config.toml
num_hidden_layers = 12
head_dim = 64
intermediate_size = 768
hidden_act = "quick_gelu"
norm_eps = 1e-06
qk_norm = true
attn_scale = 0.172
bias = "none"
init_std_o = 0.011
warmup_steps = 39
decay_shape = "linear"
doc_mask = false
train_tokens = 195500000
max_steps = 11933
Each number is 128 + 32 x the weight over its row's rms, rounded and kept within 0 to 255. Layers, rows and columns count from 0. The size above them is the row's rms in percent of the matrix's.

# layer 4 MLP up, 768x192, rms 0.184, rows 333-401, columns 48-95
size [106 101 106  98  93  98 104  98  91  96  90 101  99  99 101 101  97  93 108  96 100  92 101  95  88  99 102 102  98 101  95  93  88  98  98  97 100 107  93  96  91  96  98  95 102  92 102 104  95 103  97  99  89  89  99  94  99  92  99  98 106  99  96  91 108  97 102  90  97]
[[141 126 149 167 126 125 125 170 136 101 118 152 139 165 100 163 187 156 124 162 141 153  64  77 118 133 183 140  79 123 169  41 121 103 121 133  69 197 163 120 135 135 168  66  85 150  98 116]
 [121 150 112 137  87 204 105  61 102 166 130  80  99 104 161 149 124 106 163 113 144  85 182 153 112 140 153 144 136 192 128 170  83 149 108 159 137 109 160  95 128 109 125 112 209 151  89 144]
 [150 150 149 170 154 150  57 163 138 140 156 159 134 117 159  57  77 140 124  99 134 167 119 130 126 179 154 126 137 109 133 129 138 128 113 135  89 136 130 135 179 104 127 160 136  62 163 147]
 [112 176 152 125 144 133 126 124 133  85 123 139 109 100 136  80  82 107 153 168  95 115 141  93 116 124 115 131 189 119  97 103 205  59 137 104 163 138  76 134 109  99 123 147 107 105 181 144]
 [170 174 108 183 116 159 154 111 155 107 154 105 110 131 152 140 154 174  50 138 147 155 144 120  69 156 137  82 126 141  94 162  62  76  86 102 135 187 104 131 190 141 120 102 166 137 125 185]
 [109 147  75 172  75 147 149 163  87 122  93  76 117 189  77 104 157 137  99 216 122 140  63 115 126 125 168 137 158 116  71 158 136 118 134  99 127 133 153 193 100  87  71 117 142 174 118 137]
 [135 125 149  79 102  97 149 132 119 152 141 117 120 108  92 116  95 144  92 137 126 130 121  68 159 102 132 107  89 146  58 153 114 126  91 154 159 136 154 168 184 112 153 173 169 150 165 159]
 [118 115 103 133 137 117 111  73  48 133 138 123 165 128 182 185 161 167 199 137 138  95 169  90 113 154  95 110  83  83 154 134 106 101 170 119  68  93 134  64 140 176 105 145 132  72 147 145]
 [187  84 111 140 136 121  82 197 135 107 102 136 105 164 135 152 137 131  95 170 154  93  58 143 124  63  94 132 128  68 132 114  69 147  63 100 126  83 180 166 115 118 145 175  49 150 136 140]
 [108 109  42 180 109  72 142 106 116 156 127 166 174 159 157  80  97 170 105 188 122  96 111 148 117 127 132 115  89 108  83 193 158 187 156 105 122  70 172 176 157 178 108 204 115 120 208 181]
 [ 81 155 108 160 131 111 120 113  82 145 198 144 122 153 106 151 122 140 144 184 116 107 114 145 160 170 121 160 153  71 124 144 126 149 107 149 109 132 139 131 142 182 164 112 126 108 114 161]
 [138 134  97 141 183 202 137  70  83 169 152 136  98 209 105 154 132 163  95 118 114 170 131 109 103  99  87 137 132 136 190  72  70 143 127 158  91 142 127 180 103  80 135 153 139 112 140 138]
 [117 132  93 155  88  89 145 174 155 233 140  78  98 109  75 140 158 189 131 138 160 135 109 120 125  60  99 120 116 119 107 150 171 121 103 146 113 110 111 134 108 202 145 151  75 132 128 150]
 [187 188 116 103 166  62 152 126 124 153 173  79 118 156 103 139 138 161 110 111 162  93 117 127 125 121 142 173 162 124 149  95 105 137 138  94 113 153 105 185  65 127 156  92 124 138 120 110]
 [108 133  70 126 116 188 100 187 135 141 171 196 172 100 144 101  80 152  82  99 155 156  97 135 111 143 148 144  72 133 179 133 113 160 131 147 122 162  87 126 164  98  97 166 205 127 135 167]
 [132 120 164 125 126  76 141 109 148 121  50  97 125 161  84 110  76  95 156 126 161 165 108  73  80 104 121 127  83 159 108 182 140 111 134 164 152 103 123 130 135 128 148 128 125 102 138 127]
 [137 179 123 173 143 179 199 176 104 126 120 130 136 123 162  62 133 113 139 174  73 136 130 179 187 175  56 149  87  94 156  79 183 175 125 126 160 160  96 126 126 165 157 149  91 188  80  64]
 [111 114 158 116 155 152 185 164 139 126 137 152  97  93 160  92 102  90 124 130 147 138 103 128  13 125 145 135 124 130 134 158 138 226 156 116  77 153  81  71 145 127 163 127 111 133  90 171]
 [107 114 173 127 150 109 138 148 174  99 143 128  85 208  91 123 141 186 138 117  80 157 117 159 194 139 112 129 138 119 113 155 111  81 105  88 102 150 147  78 127 149 133 144 132 104  96 142]
 [153 182 111 162 106 130 144  83 136  84 130 231 125 113 142 121  89 129 100 118 133 117 137 115 215 121 169 133 132 133 128  97  89 136 152  91 123 144 117 176 145 194 156 112 150 116 170 118]
 [178  65 111 130 110 110 136  65 122 174 130 133 154 145 159 170 104 132 102 133 119 103 113 116  93 153 155 155 119 177  92 114 133 103  88 137  30  99 111  74  79 128  56  58  90  81 154 180]
 [129 160 105  47 125 117  88 134 151 123 164 114  77 107 121  65  86 151 133  66  83 178 143 126  71 157 165  84  79 114 159 106  83 170 109 163 142 175 183 112  97 115 151  80 147 145 155 120]
 [105 117 106 110 145  83 122 124 125 152 108 123  83 101 141 158 116 107  96 137 144 106  87 167 121  67  79 176  88 122 110 143 154 151  92  79 101 139 176 163 194 169 179 127 179  95 152  88]
 [168 116 105 123  42 133 118 142 115 127 148 169 144 124 115 156 137 142 129  88 156 147  76 147 181 106 143  91  80 156  79 160 103 101 113 155 174  83 113  99 161  37 141  83 135 110  65 127]
 [129 106 149  74 133 102 175 139 144 101 155 146 117 155 115  88 144 126 191  94 112 120 143 131  70 138  98  53 116 115 152  89 126 153 120  61 102 120 134 165 108 147 159  95 140  75 147 100]
 [109 197 164  98 120 109  94 124 112 175  82 135  81 123 133 137 158 178 185 105 125 143 173 117 132 156  86 119  89 122 127 134 122 131 125 148 168 163 117 133  98 119  29 150 121 116 135 117]
 [125 110  72 108 198 120 115  95  75 152  71 181  97  58 159 140 141 106  98 115 114 122  82 124 110 118 156 136 151 161 118  56 123  94 171 171 177 136 147 104 132 142 118 145 120  92 118 124]
 [144 133 134 119 132 205  47 157  83  81 137 145 109 144 113 144  69 176 106  90 140 113 118 150 121 158 174 121 181 154 134 113  69 148 165 139 149 155 112 128 178 101 177 156 119 139 112 183]
 [ 83 120 128 170 141 136 126 168 125  99 161  77 137 113 126  89 114  94 161  34  97 140  87  74 181 116 118  91 184 162 141  90  94 142 189 108 140 193 153 122  89 160 135 124 141 104 110 101]
 [107 152  65 113 125 107 171 135  70 106 102 118 123 116 159 145 149 158  34 144 147 138  78 144 192 166  86 144 122 164 174 121 121 174 184  94 112 146 196 169 185 118 116 134 113 198 124 140]
 [124 150 140 161 121 183  68 156 107 113 151  81 188 178 160 110 126 180  92 118 155 179  76 132 134 140 153 117 158 128  90 121 165 162 100  88 152 197 137 115 101 125 148 103 120 145 168 110]
 [176  72 147 122  92 143 131  89  47 125 109 133 157 139 114 132 118 121 115 187 106  99 132  44 113 127 123  98 116 150  63 153 149 125 168 165 108 146 120 124 130 150 102  73 134 188 124 173]
 [114 134 121 101 129 127 124 142 175  81  97 106 112 173 159 114 140 126 118 116 192 156  68  82 144 148 194 204 154  91  83 127  99 135 138 132 130  75 134 140 156 133 137  89 151 124  86 170]
 [107 117  66 101 142 137 166  82 130 133 125  78 120 105  82 132 120 124 172 113 160 167  85  35 132 106 144 122 106 145  77  58  99 146 137 123 135 125 103 101 145 114 115 149 145 154 180 133]
 [182  72 101 124 201 140 132 109 137 169 109  71 100  69 177 161 104 104 199 159 179 113 155 174 131 176  85 107 108 156 101 152  93 122 171  76 119 131 121 141 104 135  90 204  78 137 146 179]
 [123 129 107  92  69 153 140 177 162 119 102 160  95 106 130 156  41 121 128 120 137 130 119 147 101 153  87 100 113 217 132 123 198 139  79 150 138 208 147 154 159 159 136 119 141 142 140 138]
 [131 120 104 169  94  88 127 158 128 171 134  71 115 130 140  75 160 127 108 173 170 140  92  61 168 169  76 143 147 144 104 108 153  61 112 143 139  75 134  66 140 134  65 164 134 134 141 141]
 [185 148 138 136 102 145 166 123 133 159 109 169 134 102 174 181 146 113 167 189 131  92 111 153  53 107 119 144 127 138 162 143 125 145 132 152 143  93 181 118 115 125 127 156 123 216 121  89]
 [128 129  83  53 113  89 107 169 171  35  87 184 152  77 120 178 112 142  98 118 152 118 103 150 184 164 138  94 179 149 142 149 137  93 146 130 128  53 124  89 164 106 122 153 170 110  76 106]
 [184 193 152 130 141 169 169 136 177 202 150 123 117 137 117  80 155  85 153 116 132 109 124 105 115 134 139 144  99 119  73 140 171 136 142 118  79 119  90 154  61 134  98 173 175 124  94  87]
 [157 137 122 114  96 111 166 113 148  58 149  59 106 108 136  92 152 141 112 147 144 128 126 153 202  99 149  48 130 158 129 109 140  66 153  88 142 105 109 140  85 159 125 123  88 153  84 150]
 [129  62  89 154 111 131 118 174 115 162 119 157 122 114 136 164 149 130 151 160 150 110 166 100 140  82 185  69 114 138 172 135 168 149 161 109 123  59 111 140 141 111 161 138  90 157 114 131]
 [ 94  97 159 165 175 161 170 116 113  40 125  76 111 166 173 135 134  91 140 123 117 103  92 138 115  95 131 163 145  86 108 100 159  89 105 130  94 153 134 137 136  90 180 153 111 138 111 115]
 [112 175 102 167 110 128 140  86 154 145 145 127 130 165 164 162 169 155 100 151  93 112 138 148  31 108 125 124 126 143  80  58 148  94 110  87 101 124 160 122 161 179 125 195 124 170 100  79]
 [155 123 113  82 171 142 104 108  63 107 136 103 125 143  90  78 158 116 159 105 170 118 138 161  72  81 147  84 169  95  42 173 165 103 157  53 135 130 103 124 133 124 186 136 138 122 175 108]
 [139  93 169 172 108 117 124 151 200  89 173 114 162 119 103 131 196 115 150 118  99 217 125 161 104 152  66 139  90  87 112  38 145 129 136 127  66 132  91 134 107 123 139 136 142 150 108 129]
 [163  99 177  79 187 139 146 152 101 129 166  71 194 157 192 151 140  92  98 108 126 116 158 137 145 162 130 127 103 109 139  85 162 118 138 185  85 106 137 117 120 117 164  98 100 119 153 199]
 [ 61 167 121 112 111 142 141 112 142 133  98 100 109 104 136  88 144 146  70 198 153 117 124 153  97 142 116 110 120 174 157 133 103 160 204 121 101 164 151 131 206 103 128 101  98  94  90 154]
 [202 143 120 151 144 161 138 119 134 148 101  84  94 110 110 121 192 126 111 131 155 134 158 103 185 105 147  90  89 100 136 103 135 184 141  79 183 165 192 138 195 115 141 114 100 137 180 120]
 [111  97 107 184 160 126 156 119 179 126 137 118 122 105  90 198 144 176 104  94 140 160 119 168 147  76 183 164 175 183 102 106 136  81 196 131 100 139 117 120 105  93 117 151  80 204  98 121]
 [125 140 139  94  80 137  97 118 122 161 118 170 107 135 154 107 160  17 129 130 106 106 101 100  79 101 124 111 165 191 122 164 106 104 144 136 118 140 153  93 130  98 170 158 100 187  75 135]
 [ 93 138  99 181 164 132  84  78 149 115 107 164 150 100 115 169  99  73 122  58  91 115 186 136 124 169  95 132 145  60  96 135 161  89 125 191 158  85 179 105 127 107 142 197  85  99 125 157]
 [150 154  92 139 114 137 147 113 139 146 109 158 141 109 134  94 151 118 181  62 133  95 137 176 114 109 102 117 129 106  62 155  48 173 148 143 101 104 121  99 112  96 110 104 100 120 192 172]
 [ 96 151 118 130 156  92 174 169 118 153 105 192 116 148 145 116 146 102 103 165 139 141  83 159 131  99 101 141 146 110 143 108 126 112 158 125 100 178 127  46 135 108 147 145 132 113 163 112]
 [113 106 115 169  98  99 127 104 163 127 183 150 136 149 150 186 153 106 139 152  77 106 123 165 126 102 129 118 133 106 106 110 102 148 202 166  76 112  94 174 128 127  86 128 126 112 123 142]
 [111 153 104 158 131 124 143 120 188 147 155 118 164  67 135 185  99 114 210 153 212 161  77 125 122 134  94 181  59 114 160 129 125 111 138 128 126 180 120  97 111 129 115 148 131  85 125 186]
 [ 59 124 144 150 157 190 124 115 115  97 141 107 143 111  98 121  62 136 105 157 112 161 124 152 114  77  54 102 136 119  98 106 107  79  68 124 110 144 138 136 191 175 183 153 156 133  96 145]
 [126 126  74 142 137 123 112  70  88 116  95 145 115 126 153 146 120 153 103 112 107 108 158 119 150 152 129 132  99 101 153 114 102 105 135  60  95 103 168 117 133 114 109 111  83 162 142 133]
 [ 93  78 104 137 198 110 157 180  47  78 152 139 158 152 190 166  66  88 153 161 128 143 105 113  93 112 102  71  85 153 120  96 109 131  85 117 114 118 119 110 136 107 135 114 163  93 100 111]
 [206 114 122  92 182 148 152  76 176 169  60 119 146 151 116 119 136 124 151 173 152 152  56  75 109 137  81 167 174 107 126 148  74 119 135 163  66 118  58 137 141 100 144 127 130 155 131 107]
 [112 126 112 137 103 111 130  79 111  47 134 157 123 128 203  80 136  93 117 145 106 188 110 102  88 111 166 115 100 158 124 114 130 133 127  98 114 107 162  84  96 144  95 145 163 146  96 114]
 [167 123 153 117 159  74 162  94 102 158 143 121  97 134 143 104  97  69 134  76 140 134 172 131 155 181 153 109 156 114  94 127  99 135 103 123  97 139 149  75 105 116 132 114 201 113  65 141]
 [142 168 100  78 125 143 167  59  38 162 162 139 116 156 169  72 118 139 168 177 109  90 133 120 149 157 155  86 130 154  71 138 165  92 134 105 134  78 193 167 126 134 140 169  79 102  85 173]
 [107 162  68  66  43 125 148 147 149  83 140  92 142 152 151 103 108 118 144 148 147 127 124 113  66 157 234 135  94 141 112 145 125 112 136 136 142 109  97 162 110 119 138 126 172  93  71 132]
 [ 43  62 174 174 122 158 191  64  66 151 134 129 147 178 178  99  92 149 164 162 116 128 115 177 135 104  71 121 111 137 113 119  99 210 152 113 107 144 149 131 107 173 104  95 107 121 114 150]
 [118 106 124 115 144 129 173 153 155 168 130 104 126 139 149 149 155 103  98 123 143 151 154 172  99 138 135 158  97  98 145 137  92 198  71 184 136  94 181 104 153  99 119 139  92 147 173 171]
 [ 46 150 141 158 104 167  58 103 147  80 175 177  92 101 142 112 109  99  94 116  66 105 148 109 122 144 112 132 108 127 122 175 173 144 141  89 142  94  74 158 123 137 118 130 167 146  73 123]
 [120 125 138  93 122  93 130 138 104  71 168 121 136 107 122 102 149 125 128 130 116 125  95 106 174  94 121  70 129 185 125 109  69 161 103 130 130  75 121 121  66 102 170 121 117 128  88 117]
 [137 131 133 158  88 123 108  95 109 131 114 164 151 145 159 147 134  90 137  80 109 122  95 103 154 123 146 118 115  76 131 146  73 107 135 163 103 165 157 166 123 148  90 157 119 142 142 110]]
# layer 4 MLP down (transposed), 768x192, rms 0.0909, rows 333-401, columns 48-95
size [103 103 105 103  94  97 106  94  96  90  92  92 107  97 100 104 100  91 109  93  97  98  97  99  92  96 102 113  97 104  97  95 106  98 103  97  96 104 102  89  90  97  90  96  98  89 107 106  97 110  97  96  90  92  94  99 100  97 111 101 115 102  98  96 106  98  90  99  89]
[[ 99  88 185  40 182 152 140 122  96 131 110 183 149 104 169 134  85 133 172 112 151 179  54 137 146 118 125 157  91 122 136 147 152  99  71 134 130 126 107 114 150 126  92 157 110 103 158 115]
 [178 161 205 159 109 103 118  91 139 125 124 135 120 175 137 108 150  74 154  87 135 104 125 113 132  94 131 119  90 166 127 110 132 152 196 137 158 117  92 108 159 150 211 125 128 149 142 140]
 [ 95 115 104 166  85  71 171 140 142  79 121 168 122 123 162 162 144 153 109 104  39 179 122 142  92  91 116 126 130 139 135 160 131 132  86 139 116 162  86 150 111 120 159 134  91 149 127 143]
 [126  89 135  92 124 152  84 148 172 112 106  86  61 167 172 116 110 183 142 120  52  83 175 130 121  56 174 164 109 155 119 110 124  93 129  67 190 143 187  99 136  95 157 182 129 129 120 122]
 [155 131 124 131 131  86 133  98 131 124 138 114 161  91 106 129  92 106 123 165 152 101  98 131  89 107  97 195 141 119 128 172 148  71 100 174 199 103 147 174 130  69 167  58 146 102 152  98]
 [163  73  62 113  53 127  90 156 103 102 101 190 103 111 112 138 198 152 126  89 141 161 173 193  99 159 136 129 143 199 139  90 129  97 116 173  91 169 146 196 140  84 152 183 179  89 142 170]
 [109 110 148  92 144  86 154  95 155 103 117 101 112 124 133 111 112 100 133 136 101 158 166 101 137 100 121 112 122 118  77 131  92  97 135 115  98 189 231 168 122 145 111 137 140 131 178 165]
 [123 140  85 151 104 165  63 172 168  66 180 155 136  81 143  82 172 152 130 118 161 158 120 103  86 200  71 116 150  94  98 109 158 165  59 129 119 129 134 124 104 105 131  87 122 135  92 144]
 [141 100 105 131 188 127 165 124 122 120 144 127 186 118 149 182 122  86  66 135 119 181 135 113 131 153 151  85  91 103  95 162 151 145 149  81 126 126 132 134 126 127  90  81 115  82 172 152]
 [165  78 125 109  87 151 157 181 102 169 111 115 118 156 128 150 103 147 115 116 170 105  57 181 137 124 108 132 118 122 161 112 157  91  96 110 134 144 115 121 102 121 124  58 121  90  60 109]
 [ 58 166  99 147  91 109 134 140 163 115 130 149  81 118 151 145 178 129 161 128 123 107 130  72 116 143 153 129 153 131 127 176 114  74  90 125 106 142 139 155 191 120 171 143 176 118 127  99]
 [ 64 138 165 145 131  84 187 150 207 124 209 150 109 164 167 155 155  80 117  89 162  90 101 130 151 143 163 121 109 123 130 100 129 164 133 118 129 168 180 120 186  74 175  60 133 119 166 125]
 [113 140 143  65  95 129 150 136 101 129 146 109 104 157 120 115 114 170 122 142 158 132 168 104  38 109 136 151 118 135 148 156 101 127 112 105  99 142 114 107 127  87 134 150 105 146 116 184]
 [132 162 206 130 110 109  92 119 177  70  98 145 134 161 151 110 150  66 111 144  83 133 180 154 120 163 152 113 148 136 142 153 105 103 138  95 118 160  73 114 108  48  67 100  97 104 153 136]
 [ 95 167 118 127 182 172 113 149 115 108 169 124 192 172 192 146 103 135 164  93 109 130 132 117 193 163 150 148 131 132  98 193 132  92 133 139 177 129 144 141 163 191 195  52 117 120 187  97]
 [ 82 137 154  86 154 138 125 140 149 178 172  99 159 115 141 137 117 106 143 146 101  72 115 183 218 151 123 130 129  83 109  73 170 147 109 155 182 157 142  91 151 115 119 139 142 163 125 155]
 [ 80 106 127 132 118 174 163 118 114 149 191 123 106  98  74  77 102 156  70  10 192 145 170 173 152 136 102 103 160 142 160 134 146 149  61 128 107  99 163 114 108 115 129  91 132 128 158 142]
 [ 73 158 151 142 119 127 110 142 106 104 113 144 135 129 132 145 181 149 101 147 140 104 108 135 186 148  98  98 100  86 163 128 169 108  67  98 146 168 146 180 137 138 116 120 102 162 170 143]
 [148 125 149 106 116  75 161 109 105 138  93 104 118 122 172 143 148 126 132 126  44 112 151 146 178 128 125 180  82 113 127 116 112 138 138 172 126 141 132  76 122 145 139 139  82 107  95 137]
 [ 93 174 148 122  97 124 119 103 161 120 122 115 108 179  81 124 144 134 160 128 171 101 126 126 118 142 131  89 159 136 108 126 166  89 155 144 164 136  88  99 116 102  85 128  64 107 159  75]
 [150 145 164 160 132 151 159 173 126 113 150 159 146 144 125 141  70 179 103 149 141 100 139 155 156 121  58 120 127  52 155 107 142 171 120 174  98 103  89 143 182 122 178 124 147  95 192 129]
 [124  96 150 158 127 105 161 190 126  55 150 128 110 128 121 114 114 118 117  97 133  91 161 106  70  86 100  62 118  76 139  95 134 158 126 124 144 140 120  80 152 145  99 147  93 117 200 139]
 [116 107 186 135 143 141 139 141 131 106 133 117 124 145 156 157 140 148 140 187  95 124 127 110 160 149 119 150 116 110 140 173  88  81 124 140  91 132 133  83 132 137 115  98 143 141 104 147]
 [124 101 122  97 127 115 126 118 107 152 157 141 115 123 129 161 108 145 162 144 164 113 142 138  92  63 124 152 161  85 139 158 124 156 100  65 145 120 151 168 100 100  98 106 122 143 109  87]
 [146 166 100 143 103 130 133 161 144 177  57 105 106  94 105  99 103 110 125 145 144 112  73 110 126 186 165 121 108 116 150 117 143 129 167 161 148 117 157 123  84 116 136 168 120 177 117 120]
 [125 109 183 121  95  83 167 136 137 143 126 193 122 110 134 105 158 171 125  99 135 124 107 159 132  97 195 178 164 114 136  64 110 105  73  76 170 137  95 105 140  80 124 147 137 132 164 127]
 [132 151 156 174 118 134 195 171 100 160 165 136  60 110  84  95 107 141 141 141 109 148 144 107 192 114 146 128 155  96 177 194 189 139 185 104 149 171 118 114 154 151  82 131 132 139 145 124]
 [100  82 133 146 142  92 154 114  89  99 150 195 123 132 168 148  73 174 151 105 103 109 105 128 135 111 115  84 134  99 122  73  83 145 154 162 149 146  97 149 191 130 127  66 162 130 130 120]
 [146 120 117 148  89  84 109 107 113 168 166 150 120  57  91  93 128 100 136 143 154 129 194 136 147 179 113 104 124  63 158 152 162 135  95 112 125 126 138 107  80  64 137 164 104 103 115 146]
 [123 123 206  64 169  82 140 145 113 181 162 155 186  84 118  80 114 127 124  99 128 113 125 102 107  65 154 147 165 111  68 107  75 126 140  95 106  91 114 115 118 134  98 135 161 117 135 161]
 [123  90 175  86 107 113 113 104 168 135 127 120 127 148 113 137 109  97 110 144 139 102 160  40  87 136 133 142 159 157 149 112 111 116 126 147  98 140 124 119  79 143 165  88 163 157 152  82]
 [112 182 137  93 106 134 109 119 163 132 122  98 145  81 118  95  98 121 126 101 165 135 145  57 104 162 125 190 133 151 174 145 119 100  97 114 153 152 160 101 148 109 167 117 180 210 187 104]
 [117 130 142 183 146 129 156 103 121 193 128 141 126 122  92 165 118 174 173 166 160  95 189 150  47 102  68 105 113 200 147 123 104 127  92 157 117 137 121 114 137 159 110 141 135  41  92 101]
 [151 134 107 131 118 124 177 116 124 226 149 154 180 142 174 143 105 110  89 117 157 104 125 128 126 162 159  94 122 182 105 113 107 104 140 115 159 163 152 156 116 125 142  78  83 137 152  99]
 [105 152 129  73 112 189 170 120 176 109 147 189 164 124  84 118 130 157  93 153 122 110  89 102 124  69 180 153  63 152 123  91 184 149  98 192 151 108 141 148 148 108 130  92 174 124 153 117]
 [124 138 104  98  92 153 144 126  99 135 132 118 137 132 100 135  77 151 156 123 130 103 141 150  76 131  89 101  97 117 143  77 111  99 130 104 160 168 140 146 152 151 139  72 105 142 108 107]
 [148 201  67 142  93 110 128 117 103 159  98  89  88  75 148 141  95  85 125 168 121  80 119 112 192 128  62 132 112  91 155 160  98 170 145  90  43 147 102 152 152  93 130 114 145 153 186 112]
 [127  97 147  63 117 126 134 148  96 159 147 136 124  86 135 141 162 130 104 108 146 129 167 154 202 147 108 194 211 112  84 105 106 156 105 152 134 116 125 154 152  89 104  85 184 147 108 164]
 [122 202 126 196 131 143 114 100 100 134 105 165 125 103 157 170 129 116 146 150 145  50 142  99 124 128 135 101 117 103 164  95 199 110 119 131  68  89 121 110  95 106 130  64 138 151 104  76]
 [163 147 116  89 149 103 159 159 121 191 179 137  97 108  87  72 114  59 159 133 122 103  85 100 114 122 118 186 131 125 156 131  92  72 107 158 136 153 122 114 120 102 146 129 131 124  77  85]
 [112 142 154 145 114 169 138 188 178 145 129 161 120 130 203 156 174 153 151 135 120 123 185 168 115  92 117 133 117 121 128 174 120  99  84 142 105 161 173 105  77 105 175 129 160  87 180  68]
 [ 64 127 167 121  99 121 143 114 146 123 188 166 146 102 165 161 124 112 111 127 121 134 153 109 166 135  80 129 140 140 124 115 123  86 134 116 112  72 105 152 154 149  94 120 124 127 124 118]
 [151 106 160 110 192 155 175  71 124 160 204 122 163 137 167 126 116 163 129 136 200 150 115 123 167 105 143 117 130 146 152 181  59 220 164 216 134 156 121  66  97  98 111 125 145  93 120 103]
 [153 149 127 146 115 128  70 163  68 116  77 140 179  63 115 127 146 131 101 107 162 104 139 168 128 134 103 119 120 116 177 138 163 134 165 110 145 127 149 147 160 172 120  93 123 131  67 105]
 [162 134 158  43  76 168 150 107  89 153 121 147 152 113 100 135 158 129 122 152  95 139 136 144 136 171 137 120  94  95 187 118 152 171  78  94 103 123  97 116 161 154 139 112 131 160 119 123]
 [ 91 128 184 114 138  90 119  81  61 122 150 128 109 142 168 175  83 165 141 164 127  94 164 100 222 127 129  90 150 191  86 125  92 154 141 102 119 138 136  85 134 151 114 102 135 139 160 151]
 [147  41 100 117 149 117 151 117 177 124 177 120 108 193 103 135 143 172 140 144 138  82 145 133 180 144 139  91 145 159  90 100 126  83 159 114 130  63 156 158 133 128 106 105 112 129 123 156]
 [155 139 132  89 177 126  81 149 136  71 124 151 114 143 167 112 107 175  96 135 110 133 127 137 172  90 113 156 136 146 115  56 109 120  64 127  79  83 142 109 142 104 152 140 162 126  64 197]
 [178 180 158 139 126 161 131 142  93 115  97 191 138 208  75 131  89 143  99 207 124 116 141 146 119 173 106 101  96 156  89 149 119  64 147 129 194 112 197 128 128 129 137 140 104  52 184 125]
 [125 147 106 116  91 162 151 116 104 137 132  80 124 132 135 105 172 178 134  50  81  76 166 136 120 116 156 158 151 137 145 118 142 150 102 143 131 127  68 142 118 110 134 162 134 169 119 115]
 [ 79 123  60  96 147 118 172  71 150 162  95 113  90 144  86 141 160 141 127 143 111 125 144 114  71 159 158 132 114  84 105  90 133 162 101 142 126 168 149 181 125 153 125 114 146 182  94 112]
 [ 79 192 138 114 136 181 125 102 130  71 151 152 152 103 146  65 151  87 106 132 110 125 171 128 133 102 115 156 162 146 118 158 164 132 133 100 165  96 163 135 178 137 186 175  76 150  91 120]
 [153 170  95  71 150 114 157 179  47 121 104 107 110 126 105  89 146  97 159 133 109 114 172 114  77 153 140 176 129 137 138 156 130  90 178 143 119 162  98 138 144 137 111 149 106 128 141  32]
 [ 95  80  92 116 127 109 182 115 122 105 144  96 175 106 113 105 146 166 118 102  94 105 135 126 137 147 129 113 105 106 138  96 136 154 194 137 148 150 192  87 128  72 110  98 130 122 116 150]
 [147 188 157 142 123 116 116 155 168  81 153 145 120 143 130 135 107  93 101 176 136 163  78 220 158  57 118 110 156  59 120 114 155 125 157  84 118 119 157 105  99 179 121 120 133 122 150 188]
 [166 147 118 102  98 111 161  94 139 106  79 130 124 105 116 129 117 144  72 143  46 136 123 117  50 132 145 110 147 168 169 107 116 105  88 159  94 119 117 122  94  86 117 147 128 114 125 119]
 [126 131 116 134  98 164 117 137 115 101 146 110 107 194  86 149 136 151 102 175 133 125 107 175 141  91  46 153 100 110  80 179 163 129 120 102  93  77  91 134 126 149  63 129 126 107 140 115]
 [119 150 118 114  55 113 116 167 121 122 103 171 120  94  60 125  86 165 100 123 110 112 188 163 169 143 162 142 148  97 107 191 152 151 168 135 146 163  92 128  68 144 159  99 186 111  91 139]
 [105 165  99 129 194 134 105 110 136 149 139  86 147 169 106 134 162 160 156 103 178  54  38 119 135 129 191 150  98 153 165 135 101 144 171 136  94 132 151 171 114 101  99 109 131 141 133 113]
 [110 186  88 104 101 158 137 100 115  74 160 123 130 117 115 143 145 121 161  86 144 145 157 165 147 157 153  91 126 103 129 117 127 139 135 149 130 106 156 140 156 154 120  87 194 122  88 147]
 [108 113  86 109 141  95 150  91  80 177 175 152 139 100 186  92 109 123 107 117 109 166 128  96  82 150 188 202 139 191 147 108 188  37 121 129 154 130  55 157  94 110  90 132 114 198 146 108]
 [194 121 125 122 121 105 131  95 144 122 147  99  82  91 121 115 127 153 152 189  85 112 179 146  95  65 149 122 125 135 147 165 136  96 117  70 126 138 158 162 196 158 111 116 115 113 149 131]
 [123 144  87 109 146 137  90 109 113 190  78 123 151 101  89 117 155 144 115 168 114 105 141  46  35 116 126 197 132 155 153 212 192 118 109 163 114 191 127  86  99  92 137 156 127 154  94 134]
 [134 164 169 112  99 137  79 119 121 183  86 127 112 139 154 133 187 121  99 110 101  92 149  96 108 115 159 134 156 166 182 139 137  65 120 177 162 130 114 155  89 138 103 171 101 117 120  98]
 [180  89 141 108 142  96 103 156 179 140 163 123 108 201 153 118 122 158  97 148  99 159 103  86 116  85  91 103 129 163  73 147 112 158 101 125  68 103 123 156  70 139 144 126 189 138 110  90]
 [196 105 135 104 134  87 113 142  91 114 130 158 142  69  65 141  71  73 162 168  94 189  76 129 140 130 135 131 194  97 160 110 156 128  88 105 106 148 121 141 181 152 160  70 191 101  65 138]
 [143 139 112  93 137 126  73 114 154 105 101 137  99 125 135 163 106  80  52 128 104 148 101 117 161  83 155 134 132 145 161 120  98 104 153 116 129  99 156 115 156 136 127 100  98 183 125 203]
 [127 125 148  73 117 145 167 174 152 126  98  84 147 148 134 131  76 189  54 178 132  78 137 149 122  91  97 137 119 134 127 208 136 120 122 131 108  57 138 106 125 127  95  88  99 200 139  92]
 [133 153  92 108  95 179  95 118 170 110 102 117 112 119 126  65 138 124 114 127 114 146 126 177 145 150 132  88 140 128 121 131 147 104 104 136  81 169  30  99 123 115 126  99  88 114 125 174]]